Part of a small language model's weights.
Size: 8 layers, width 256, 10.6M parameters.
Architecture: LayerNorm before each block, attention and MLP in parallel.
Training: a variant of SOAP for these matrices, 167M tokens, 5085 steps.
Each number is 128 + 32 x the weight over its row's rms, rounded and kept within 0 to 255. Layers, rows and columns count from 0. The size above them is the row's rms in percent of the matrix's.

# layer 4 attention value, 256x256, rms 0.0668, rows 214-255, columns 192-255
size [107  99 102 110 103 108  98 105 104  96  92 103  90  89  85  89  83  88  87  86  82  85  91  91  83  85  86  86  90  82 106 100  86  87  84  85  85  89  90  96  94  83]
[[148 175  91 223 145 121 150 121 126 121 122 122 174 112 125 124 149 128 102  94 159  74 126 100 135 109  76 123 123 122  60  72 105 134 187  95 165 157  99 170 119 136 165 117 121 132 155 108 139 134 122 125 121  82 137 139 163 144 158 156  85 140 138  97]
 [116 111 137 143 123 187 149  99 144 140 159 120 108 106 182 138 198 157 122 104  89 208 146 123 170 150 195 151 157 124 157 145 106  84 195 132 154 173 147 108 157 118  93  82 158 160 154 117 111 165 181 159  73 179 124 197 112  96 168 131 137  90 217 126]
 [145 109 108 118  95  78 119 116 142 189 140 145  96 182 147 182 150  83 106 160 123 124 146 151 172  96 109 111 105  76 102 127 142 129 167 103  37 152 105 124 189 146  96 174 125  78 187  97 161 131 138 141  93 182 132 137 155 105 158 156 153 181 157 118]
 [124 133 113 111 120  78 165 124 102 124 152  98 102 149 146 112  86 132 105 177  65 165  70 149 108 217 147  83 142 131 153 156  58 131 215 152 114 137 132 153  62 127 110 143 159 150 143 122 173 172 126  90 133 123 163 113 109 155 126 175  87 115 127  93]
 [151 139 140 124 122 133  91 109 103 145 144 108 120  56 160 134 171  79 155 167 138 164 121 165 145 164  94 106 119 112 149 176 131 135 132  88  95  99 155 154 141 143 151 143 127  87 192 105 133 156 125 109 129 140 115  83 119 131 137 153 105 153  92 104]
 [158 194 165 162 129 123  73 163 171 115 178 146 146 109 143 101 135 130 124  77 201 134 138 152 133 116  91 102  65 135  97 140 141 157 137 130 101 168 133 140 149 112 140  99 141 134 133 145 129 167 177 168 123 184 133  97 114 205  98  82 158  45 123 127]
 [103 142 127 138 125 129 101 173 126 223 160 103  64 119  64 179  96 103 107 108 128 196 113 140 133 123  96 178 169 158 114 152 126 107 104  60 109  91 174 142  77 124 122 111 167 125 116 136 212 131 154 125 103  69 114  86 161 107 142 172  98  94  73 127]
 [ 90 139 104 151 131 130 128 129  97 151 142 164 113 133 114 103 136 147 164  97 107  97  90 151 132 159 143 174 162 166 130 177 128  79 147 120 148 104 182  59 106 117 148 129 168  83 124 192 105 125  90 154  89 194 151 135  94  78  85 150  98 191 164 149]
 [145 137 140 136  87 139 122 170 138 106 112 169 100 106  49 135 125  66 116 162 153 123 141 148  95 150 126 129 130  93 137 152  93 171 141  87 151  40 111 149  93 139 151 107 126 167  92 143 139 118 149  99 135 112 168 144  78 120 138 127 112 108 195 158]
 [169  91 128 194 118 163 134  83 128 123 101 118 163 131 154 140 134 119 158 162 102  57 117  78 110 155 163 102 141 173 171 136  99 166 105 119  99 108 110 183 124 179 138 185  92 108  97 133 163 178  90 129 140 126 171 152  92 157 144 166  95 138 142  92]
 [160 148  76 121  72 144 173 127 160 113 105  54  78  54 162 188 113 145  42 150 148  98 108 182  89 104  79 102 112 165 121 121 121 163 136 131 110 114 212 131 111 135 182 133  94  80 181 117 182 151 135  44  91 105 109  93 175 147 176  98 110 106 107 139]
 [147 120 180 165 196 142  89  83 132 105 155 124  89 134  86 101 140 132 172 172 154 142 129  85 154 157 179 144 141 136 134 112 117 145 101  65  77 131  89 112 148  71 158 150  86 183 117 100 181 111  96 129 100 115  98 125 121 127 181 147 123  94 107 119]
 [133  98 131 132  99 136 110 131 141 145 172 109 116 135  88 113 180 159  87 133 160 110 151 143 201 155 140 105 159 167 161 115  89 149 164 168 137 171 115 204  76  96  85  65  78  70 118 148  76 162 160 118 111 128 133  77 129 127 125  75 126  97 107 100]
 [119 161 157 153 152 146 113 158 107 167 138 144 142  92 113 173  85 104 109 124  97 163 149  85 173 173  91 155 113  56 124 110  87 157 130 159 141 109 136 115 127  65 150  82  96 138 135 101 123 129 117 133  31 139 171 116 152 101 123 150 132 130 154  86]
 [145 102 149 136 111  98 116 176 176 112 109 113  91 114 146  37 110 162 120 108 118  61 129 138  85 173 144 122  49 118  73  90 132 126 155  75 150  84 188 135 172 135 157 144 122 141  88  78 125 146 102 112  81 116 112  59 161 105 114 166 127 142 100 146]
 [158 105 119 156 125 136  46 108  83 151 161 143 139 138 181 113 188 105  95  88 183 119 126 160 157 187  96 139 123 163 133 162  81 117 141 116 101 114 138  91  96 146 108 146 181 130  90  53 112  91 112 132 137 118 130 108 125 109 155 116 175  97 152 133]
 [120 129 134 170 109 173  89 141 187 109 161 145 162  69 147 148  98 160 150 107 158  89 154 219 186 105 107 130 133 115 113 142  79 115 159 121 146  73 130 142 130 126 141 165 149 125 159 185 169  81 132 107  63 179 129 130 130  95 128 129 144 158 175 140]
 [182 162 153 123 119 101 126 173 182 172 135 151 101 155  98 159 106 146 152 105 112 132 141  45 170 118  82 136 107 147 164  97 146 176 106  96 107 139  87 134  89 108 177  85 113 178 106 108 120 149 143 110 187 152 102 136  93 112 141 243  79 155 146  83]
 [128 177 144 106 145 165 163 129 141 133 161  79 119 148 100 144 100 105 115  87 148 160  98 165 156 103 107 164  66 159 171 111 129  46 125 211 165 150 178 157 138 113 159  98 115 151 122 151 127 113 137 122 180 102  98 134  49 125  84 122  87  44 102 149]
 [140  69 110  59  72  74 119  96 174 163  99 117 132  86 150 164 126 120 171 138 144 140  86  92  66  68 115  96  69 116 173 134 120 123 184  58  91 151 138 109 164 111 135 146 116 164 119 118 126  98 140  90 149 129 150 157 186 110 162  94 153 158  93 174]
 [105  94 132 165 182 140 107 128 142 105 154 159 167 105 147 133 105 127 106 163  86 150 144 164 114 179 100 115 137 166 130  90 104 156 182 122  94  83  85  95 100 123 142 142 146 102  77 107  90  92 117 143 118 157 136 100 116 155  84 140 217  82 142 120]
 [134 143 109 104 122 138 158 155 121 121 106 179 111 149 154 136 137 104 148 155 127 160 124  71 111 141 153 157  80 155 133 145  77 170 120 195  97 134 102 169 150 163 126 118 165 140 179 165  58  69  95 108 208 112  81 128 165 163  65 148 135 151 131  73]
 [123 112 111 177 116 197 169  67 122 130 143  58 137  86 137 149  52  47 147  95  92 121 152 112 161 131 125 127 154 147 120 168 135 129 113 200 157  78 150 129 140 111 123 152 142 157 128 108 142 168 121 137  83 169 117 180 120 159  99 125 193 124 115 138]
 [174 153 100 108 131  81  80 147 118 139 110 137  91 146 112 114 142 137 151 108 101 119 150 133 111 150 150 176 146 145 163 168 131 127 125 110 192 199 142 120 136 135 116 119 114 141 182 102 101  60 129 125 165 108 126 118 119 161 147 140 144 137 206 110]
 [118 107 154 172 174 110 104 153 133  92 154 124  64 137 131 123 138 127 153 155 167 168 176 110  81  96 121 115 132 173 105 109 136 140  97  92 159 170  76  90 109 164 220 165 139 138 181 143 129 105 125 158 147 115 164 151  79 108 165 122 154  87 115  96]
 [151 128  97 156  94 134 153 137 180 188  97  89 152 156 144  85 185 140 113 114 116 160 186 103 165 134 137 101 115 188 134 133 136 151  73 127 126 126 174 216 144 145 152 137 168 147 151 141  75  57  92 139 160  83 126 141 143  99 184 140 121 195 164 145]
 [129 132 107  96  82  97 142  93 121 103 216 129 132 136 148 154 124 157 133 186 131  88 153 115 153 110 155 164 162 118 107 133 102 147 113 130 142 116 133 178  96 139 114 101 161 172 118 113 117 143 131 129 137  46  52  78 175 148  55 164  78 127 143 176]
 [147 126 139 177 123  78 104 101 101 123 133  71 102 175 148 155 119 181 114 151 122 127  86 142  35 119 120 134 150 175  88 110 153 102  50  99 117 133 113 139 114 168 111 230 108 156 137 169  96 142 148 145 127 113 169 114 105 154 157  89 135 175 144 131]
 [158  57 121 100  99 142 166 121 116 175 107 132 134  99 124  90 110 121 114 163 139 134 131 172 170 132 160 108  96 149 147 146 140 118 109 147 167 157  57  94 156 134 151 167 149 162  39 171 181 101 170 224 148 126 148 124 106 137  63 152 122 156 121 134]
 [105 134 125 111  98  89 122 173  67 103 137  87  77 155 149 124  97  99 170 118 149 133 118 106 234 123 155 133 128  98  96 122 154 155 172 188 155 143 115 180 168 180 120 120 106 127 120 101 116 149 136 125 159 140 130 130 149 147 103 110 118 148 120  65]
 [ 88 105 105 153 151  95 121 132 128 104  99 100 146 168 162 123  98 154  87 122 131  55 175 145 103 103  87  66 153  88 180 130 121  99 124 137 186 146  99 125 141 122  91 187 150 139 119 135 149 145  74 112 106 108 171 177 112 123 153 139 170  98 146 160]
 [ 78 151  64 134 164  94 119 105 131 110 152 113 115 125 158  50 137 150 181 144 151 181 118 180 202 161 141 114 129 147 103 159 136 123  83 131 149  79 124 130 111 104 134  47 130 129  92 139 181  90 107 176 152 169 141  73  86  95  80 105  76 157 152  86]
 [132 101 132 134 130  96  83 179 125 151 126 163  77 133 141 118 131 109  53 123 108 142 154 122  94 155 193 151 156 126 133 148 135  94 173 142 113  71 149  65 144 155 123 143  95 145 115 123 172 107 156 140 136 143 162 195 172 114  93 156 129 135 172 168]
 [174  77 170 122 131 148 110  72 167 116 185 115 130 156  72 148 143 175  60 108 126 165  82  66 148 192  91  95 131 106  67  96 101  77 185  98  90 115 184  93 164 131 136 110 182 108 134  87 141 139 110 141 136 127 182  98 144 164 145  86 124 113  61  98]
 [106  77 120 144 155 149 110  97 176 107 182 180 123 115 128 114 126 180 112  94  89 149 148 156 109 111 142 108 124 172  61 103  72 106 154  95 151 191 136 114 123 154 139 142 137 118  73 141 113 112 147 134 209 170 116 169 150 110 173 131 168 124  88  97]
 [129  87 145 130 129 123 119 153 138  86 139 197 132 131 113 102 154 177 171  65 137 191 126 157 142 154 150 162  97 124 155 147  26 149 130 151 104 123 131 104 179 104  91 145 132 100 101 153 137  87 156 144  89 158 122 139 161 105 136 214 142 110 138  50]
 [102  67 131 124 151 117  93  97  71 136 197 169 147 145 110 129  86 143 124 187  85 153 147 173 129  94 183 157 181 179 152 148 127 143  92 150 147 157 146  89 123 125 102 156  97  95 126 124 119 153 207 203 192  94 111 113 153 115 155 132 150 157  97 110]
 [164 119  74 125  61 132 126 187 156  92  77 127 159 139 146  99 126 127  88 136 129  92 125 148 105 111 158 122 188  83 113  78 115 126 139 109 200 118 119 167 128 150 144 128  76 136 133 139 127 120 120 120 122 145  97 179 127 140 115 123 100 152  90  77]
 [172 123  47 124 122 161 146 112 164 114 140 147 110 139 195 133 172 125 168 119 138 146  92  82 128 131  83 153 160 126 116 126  71  68 142  97  79 172 135 114 141 150  63 116 105 138 168 132 148  83 166 154  76 159 141 109  76 125  95  89  88 119 135 164]
 [110 120 114 138 154 188 103 109 144 100  88 162 125  67 118 152 129 143 138  97  44 137 111 156 141 116 128 127 136 152 137 157  69 178 141 129  93  76 128 161 105 109 107 112 125 168 110 106 160 169 159  56 114 144 153 156 138  85 118 136 151 134 170 166]
 [146 116 139  90 194  84 147 120 140 162 133 135 124  73 138  79  81 147 133 119  90 156 146 166 183 120 121 108 140  83  64 133 124 152 106 119 113 122 109 150 103 133 179 176 141 106  97 164 174 107 153 190 145 131 103 148 100 177 133  94 112 114 149 145]
 [151 121 153  89 104 145 128  99 130 128 125 112 166 142 149 159 120 151 151 113 110  83  78 102 185  84 115 156 162  96 100  74 186 149 137 140 187 174  90 139 157 141 108 156 145 142 135 157 131 107 132 107 124 133 110 151  92  67 114 129 128 146 166 106]]